config = dict(
    norm_eps=1e-05,
    grad_clip=1.0,
    schedule='wsd',
    train_tokens=482200000,
)
Each number is 500 + 25 x the weight over its row's rms, rounded and kept within 0 to 999. Layers, rows and columns count from 0. Numbers have three digits each. The size before them is the row's rms in percent of the matrix's.

# layer 13 MLP up, 2688x448, rms 0.0433, rows 966-994, columns 112-223
107:481461479452474508523546481552550519541506508485529465504566551477506510492478530531468472519522479525523508470464524569535536463481467527469487482554465466521511520499533469479496527489509504517483538503550520506533520487447555528482476543490499503524479510513477523509465531502502522539516461486533548498498483490470480512470497484444
106:546478490476503497500518462518490481489497521497497523468523502511522505484508475516488476482502473505486516498479518545508508472463470468482483534493533507482532496493495560490506502510520500559475528485505460469543513511540476499470506515465525488502486506513525489498509478471463458544493518492474505491507501505497539518435481539536
086:544482442537524519482526483470512479536493490510505511465518536463507504552529482490536482529539489529478504508506461459494472513461465470528513516500486474504449476508534487467539525482501528532517460470493546486489544499504499473527515487488491475483507513513515517503544492469485485539458496513513482469455502514524508526470493544495
097:544514519501489499514523494485478467518506493515492470472515530528469527515518481510527529503524472492452501521462514454480500472512473497519489500494539475512545528509468536490505543507491480490481474528534462490535514500459506483489480505468521473451517531499515528500512522500525575496496460499529485501487515459468452475514488513517
097:518508523498473510459513489526498532484514451501534522488567497486468542487503491513486510497506535488497515484510534502532563489526481536483486449524515513472568514514479488471539503484481509516485532551494439489509492477510531456461472501495498462515527510521478478515483475489473526520512500475511498466502524497467527547475503517494
099:488549487506530488500560473525536513505522526497515508466484495515524483507474501498494506505501474453489516537506470532480550482502513490552495519479482506460493524524435490478483493508497481512479504469491472514517515530487488461527478497489549468506510454495470513466482496512525487493489483466506516463488498506481467485489477492497
101:482436480508470516498533504510488489496562476480497434492519534536507453543528453480502520488488520510513523530453530523497501523468501504480490465479490489496501510545488519489480508479498563512520485515549510524491535472525561479484504492489505536454513530543494460492511507489480470484500524441525487523503524479510463547442504468486
111:489543506456494493497545489483558520478514508491504448477523521577510438561512476504467519511494529508443527505513470533537525519458461510469476494532497488466477510517476458483460510477504509495454502492508465511519482488475504510502457515481534511507467501506502516509505486505494505519514469505516458504492467496440557548472498457473
106:519509470514498510521500490508549527527496479474560495509529502532491492543461529523486503512526497490479485518469538560495564500487515404483454525508540431543509536509490503541480516512501562493490458474471478505528499487478528500475484527494490516464500513537503486533489472500498472490551520490479496492497550523497504526505509478511
095:537484506504514519523533483491528496478480467519494474467508497495513468482454492522510514522518508499502512522520477511520548455473504488534484485502507476492504503456474445486502518504523493501501458516520477491510534481458509513463515518521476516461454484493470521478514459513493455502451510492451520517513571526529507516518538505478
101:539490455500510509516499489518510551509507490473500506506503509506542482484455485519478518465530524500538508488473502507528487475483484465496468529517475480521508534502520487516499512479529503483465517536508486490541508505501530525456486494506568526510542489472464535500507490492502532473524503527524535487488522526509482489486504449509
105:529480475479515553478504488518502513480503505459486560543484467496512487542523507517465510550509506488475493495493483509487495498465476486489462512541511504488441510527501500487469514495520521506491500455512480523499456507499537505496522501501480532471494523520500468503501486484498517512549511527520517477463512488503474525446496500499
112:544467467484482541484511507493470482554486473501521502475498488512499493488514481506506498514502483502526515535509509487474465519475502467530467532484523478474502499486496446484465504456501563493454508455520494494486510506519537499497494500490514498532534507505484533539526485494490485512476477488460498528495510504497513474498466505548
095:477486533487489492476503466496483526505496453509532464504526495493517472466467505482489487478517552459487516529496477487502499522486489465494503500507474520481489470464507480506518467492558483510515530465491489531511469500468532473514483497518497473517494510523448451520553460515487508531459493441521477526510518468495496545496458490530
095:588474468521484558520451555490496439500513493513563482439531472503464517502503511509440514546467487479539486543523530521496497512495529469518520496484467510502497504495490529492473499474511520542508490529543482495496495542521530505508506508496494488457490453533486524480509540488481550487502485488521506560480540490500501475487469472520
102:552528462509509506488523482519511513465493495495492535507498514490498499514522476535492538556528479468485507467550517545496531454492498503484508512478496455427472491508518520478471525484500517505486481441489482510486493510514499504494519501476487490496457532504525518499508544496509507495515536485506494482518438497539535534447504516515
102:500498510526480500508500439545513523508442500514525454481520533473493531540501497530490506487497472501487482487492474494570563483529469501492498475501455494455462553516551502503505475447550519501512502469523479509488521526462499480494482506481514500522485464479500485476515491498471463486509527495476472494494474439502475555493496533488
108:550490497503462540467477492558499521515482509478474485523504489493527478497520547488483460590492499512480511515473522466496468505470506526522454506460488506511523480523488470557474492502496506515503471486510453519500470460507535533532491519501515539482508523516468469522536478467482501487515475490487459511503498525489528525507525489530
094:478545485484543537475482504497521504492456504485530502508517501484478485515522468514489488504533541476502537523479512547485521466446496480515501515491480505517517468507499490497502515477513527473497477482540495507494486499524552491491510496443541481529526505485491517554512479515477537545509472493489479506482473517541528492508528518526
090:501454481470520517521506488501500479495509508529537504464520491518496500562463550505470481522515460508499487497535477447512547525484503513508486553516486493475531529505508498492491452506510481498481555502509514543507503514456481459492502505502503490483481458521492456480493469504549493494508492468507408544526512513483479529487459496523
098:495514542435460484499486495485494504547505490478518479460517539488521493483460481464545499499516489514453523505410557519499477507494480490491509448494492484527543499505482489534499497490541480548505483508509504520499536491516541486455459507514482556516473490473553514515476485502492469489481501521555502496486534474497507493469457496493
094:555478525513513510496480534491507491547495466507509490482469476505494499544473486499476485570507471451488487562525484503467519469445485495488510520493504475505526509494487477515492475507522539499498479420466494548512494495474506490525519528504486475482476515520503479503514473493518537531471497530503475510483531488484515462526450497522
102:548508498506489501498553462506510480496524481483488472460509475488508477509461505456485517511492492485478486511511449478508494526491485474473506530482485535513556493517520526470468484472504533518514493513543488537504473452509502497530475519498526527478527495490520491491530493474503487470525470502517446532500503473501488508508505506485
055:536510494478473509476487469524552501496481501471512512459517532491523431478502465512464482505510476493494525548461518539511547485503503509498455506540473461483526534497484560527504522529509484540467520453520482517520505543495548442485493539482510505521526480479527509532524465448510502526475523459489512533481468462478541551450476478506
090:517450472502476521462518493520485497505502508511479476478535435516520509520519477486480511489493501509531501549515483504505543522468411484534497513505470474454495455496501495497556495497468555554495508518527514476538548508449499510529440515502507503493494472520497509497541520485443494526478543497499459518486558496510524499463520521512
108:459514489459463527499482503536520526508460521533527502484479534481501499478530521478502486522486499476481495514447552539496490465476502465499483505510512525514523522474501514501522485491524492512527505470498495525511510530507510523485496512455541536500483513542482494550497521511485539545492488519510540494506504509515539515520463465494
103:509493514484463476501474490540494513496530529514525492507473475531519528516493488500488472556514497537505486492493507488527503535471484510468517514513518497494526491486478557510454520516530483539555515450541484494481486506504518468508471505519516507504525491475553534518498462449506515512505462447522486499482473482492467478441496507479
088:505486456484505469496502508490498498538476499526508501518481490482503515522453506514450462527523436503517514535519499530514516490504501502502481525564525489514530542535472514501515466466544506480509494535504483547500478525506508497493477501487495492492477502508517490525494501499512529521496525549464496508509523506494467445456531518536
098:508476487470510505523490467501464487544451496424482449527533533490518506489519473498492491456547494518503508517468500477532508489512519469529487519506465519484514494518487517498511491505520492501493446456497507493522539512475518460484501520476503471466498456548500464516499538466528519525486482491507507485488489476506503512516488481524
# layer 13 MLP down (transposed), 2688x448, rms 0.0387, rows 966-994, columns 112-223
117:534478526503545505512499496533453494471527510505507532494483525478515438502532525547516510471480497507461525537514490465499504540493506486467503535484449512519507450543492490526503508514523491521499464487500489524446476492499470468473482466515529505496570494505495494528517479490471520488460553521561475481521486550500474494482477492514
108:512518516518518508490484501492495475525482534499512473468486468516503500502466497526462471516538500512531533482521480459463481507513505501492469576528541473520498560524487473502468502475502503485518476499529519487501487512469519487491499486530472499457481513505495500511480486474532505455510518481473487506537523522523497527525484487492
072:512502530477526511505441489502485528488510471537478522445525534509490526505502502453522499485492448498508504451501501504453525508523513503525509468537500535473532476477474508503510481516516534496536464482530491482498487514476518473489461498514496494491507536503472507488514536536524507480492453472493496479516510529507489524522495516533
097:496504512531530552539507472515503501452502503482517466484518477480520486500479462470524489497491470522508461490501507494513465514452477500461508541572528504478479498505500452503518472518479480487527536481500508505526499505517532509513495499541473517464509516500518524502482446513519461469521531504452505499457503515501514463472485530521
101:529485482519500549514493538517495469460496577512482514477528508533547493475501472541493524515528512472475532515524488460516495489496489462515485507521483527520462486486504545508517483519527469488543446468495485484536542504483471509484528468442476538490504460486541504467488558515517528515472511480506521501477447474480511500524499523500
091:501478500528512494497530502454504488447500488518506480489512511482497509528531497452498454492494523506501481494435537476526476497532469569504512477564518533518500519491525502532497518503521462513524523512497500470452491507521524503493474526507506528457480555462520473479503504515510533512513556508505496487493472460486496511553550503429
105:490536528520495448510506517516522491514498465518467468551489499484476495453492488500503489463492540526510510511486521467494476490485525496464522539506506480513478490501476483481498506498457474496514537518487491517480485480487532504536482517459493520476542498514486516560476504488536490451509508468493493508484497469503477507463436505523
110:497446466524491501495484497517540504449537510509486514484485479541508463476513489496493515509534555528470534521491529499470493531517513473474490466498502507485451474558548477499526502506557514517450511469500539499489497502489507498501555478464495489497536536507512491481514481521505512509502496498540541480528482502463499498536509505505
115:485519479511492549580531497488504444491472534511511476451475448500530477511560539450550460546482473492496496481503475536515507511484482500512490504494509467484510501498476466445465445459531479469507505493509498513479479535482508484538517532448482491539517493496484519521503522482530508489462518466457537522496499495491481521508484523506
086:527500512462504494464503482494502493529521456470497504527497512499473460492507498501522493477476534492483514506525510520508491508500502476517496562493526501476484479509502524487535536460528541501553513516486516484486450496504508457501509494509468464544505512504509494480519549518511488498503516466540506481486475521536515521512498499501
107:480468530501496526494484498507503423507479501475491522485494517468498460510511536517559492518478510513512529535525480495512510543503508521476500493492524505491512497502547521525490485464524549484544511475512532519482499545497452480516480506531481504479483486499473497486504495490511502502494505522537510505526429477495494476485523487495
097:504511491478489467513516538540517490540536555547503490493512515517479478470437521455482488459492478515494500482510531464528550491491550513493538512497470469521466528483500504527536501488554473508507488529461521491480502491505509503499504495486515470530497531508456505506493512481496485491491498481480500502526492499515489536513483498516
104:471503475480519491502479460478450475476483491522531495508474508532472509501467548461516483485509485468525508488542486542507490515543498516510528499487506504507509451465517458484524480479541502507513488566500473492538519481500468489466474495513510504494484512498512476526496515577496515485544464513528460503542510507484518485516535528481
086:564464458486483512491524543541479470437521499510465533523459485472479475526514511479482538517521458443528492506482487541522474524497547468529454536499477510478517509479494479526470480531525478528484484520485441499476496495527500511509502489512537523478554495498517501518495522520489497490485471501520505483510526533529503490471466522499
087:502509487481511471456504484521478521441479466489474444497483525492518526474476517490551519491515514522474530477494517499516476545551495528464508517499501492523486530500544478458539534498500478508514524478455490495512441483466485494479532521471531488469509516496490503478470462494511516501491519526531518482497522493468464503529556489531
091:472542519501480519476489498519498493498434508522498481461544522468533472490539501466527491536460540521471464473457546549484431460473491471505517479580485494498469508515570508442509495543509467537478489525509514469474546485522510516494485488510497471544514523477480541496507497528501477482485497533498507498506511439514471529506504464574
097:505494506461536498490529536528452505471520512461527528513523522536433507517517526487505512472486502551496516454485496509505511532458511516525515548481496487548505515514512530501508540499472516495523516507478496535487514459499462501503493484440472495482479468508529532492479530519497510506469543511497527509474515482452499493480452466508
105:515493533449537489551511488462522476483508521501503513518484511504484521462462508535494508474553489527502464482530470500502546525501483508489490518496484494504506477524465494532483489504475476499513488458498471499478549540478484462509492511503501491480510492515457481473473526527522542464499526501503457530461471521521493474503553490474
085:478517511496499499499492532498482480482469503532420448490514477555523529457484494480511505509497469500495495496467479492532483480468520510531493539510531485460473457498515517495496519508485507514546466504490463504484525461494483577518504528508515522463503484506558431488502493517464483463547485460503487537512503471520494523474454528526
087:493510495460482532469479483483525545495471491523496515517514527441445516490498448467467522506496520487503474494494498543472486513536504524492508434447479452523488450493494493524478508499504501507506473493536475498490537524527512530535501486471467501508539494525481537524500523477451505506530489469467521499453481526516469465532539472463
107:505512504490509561485509493454501515455526495472470487503515474516475488495512477544492476474436527486465516496550502441517531491499505505477520488479505502461495486521510470463495511501474499503436511512490522465504493455474504477528505523465495468502476531515497548516550501493507486501498466491497495485531488536518438559489493448517
089:499514489491475452535508514527464513461506522477512532485525493516479535500512532530506515430522480521484517481471510500508487488548490506528499468544476512484501559517487552483488508497536507509508518537579476455523483481490537461494498491507492534502500509521492527517472510489494496474545490449503541479485488486487482550498532496457
097:478481544511491473417516483502530486464507457499470494499479518488469529502501502480535512495506484486495508541508476487527506507517482483495486515488502513449484543514559518456490535523519492520512494492495504510499477480511553527504506510474492509517489545528519503538518459505523492487511494513511487507480471476471472451532489524500
072:528488498474494507442501474507515491504467506487511499468517507526528455502497466515475480506556472482464536525496509504540532501497499489530446520572453462488501514502478528511475523484531537524481480494524475517534524492494558472489473571467503512500501506518555470528524495478497473516497501480515481502459494478503526532447481485512
100:505528531513551508494523497488487496520521489496506574505500518479510521486532492497503455490537544506462509468488495516496477502500502453511491530560534517500488553455517508488468492482495503516500496497530501480490474570512515518522566475489504460539511537503528500466493498467538477483453511526471558495486482475447541508506551486481
115:529484497464516528503496537484521485503466516481507497504484504522469471468514507495482494477483537480486511487499507506506510488464518483527483549536499490512488482466512488525506501464468535492474488460493503533488530505490509478491479536490504482468505547534488436503534517529513498490507524508499509463492467468486505539495532517469
146:519493556473467491535473475496534502465510498465500486489469526514493507500484465565506479497525474507513493540540520535474465526481494449516445567517488491503508501467514496521498524515474497489471522483516484536485494499451523526508454524492501492520466504534577543495459499484482499483546519467519509491522483499472520445522483503520
081:528493494509484568466485486561478530459525514484494578476511495485467522486507495500534534457489503456483501527474518527477506528523522478507553514495483486454486447532495521490495553555473474480537521499502528472470483484551433489482516536464534523440507464483437530525500520523504496515457495458498508482490473537510466462513492465452
097:515529482490554488500484477544513487462491533483495488512462494494520492514521538470479504474478509472496479488524518512486497514492495478493529452487511529486464478495471491528502507515522498520509547544532512484480525514530458498480532526496485549524531458499477489472518505493504494496461488485514482486507491489492544451509559504506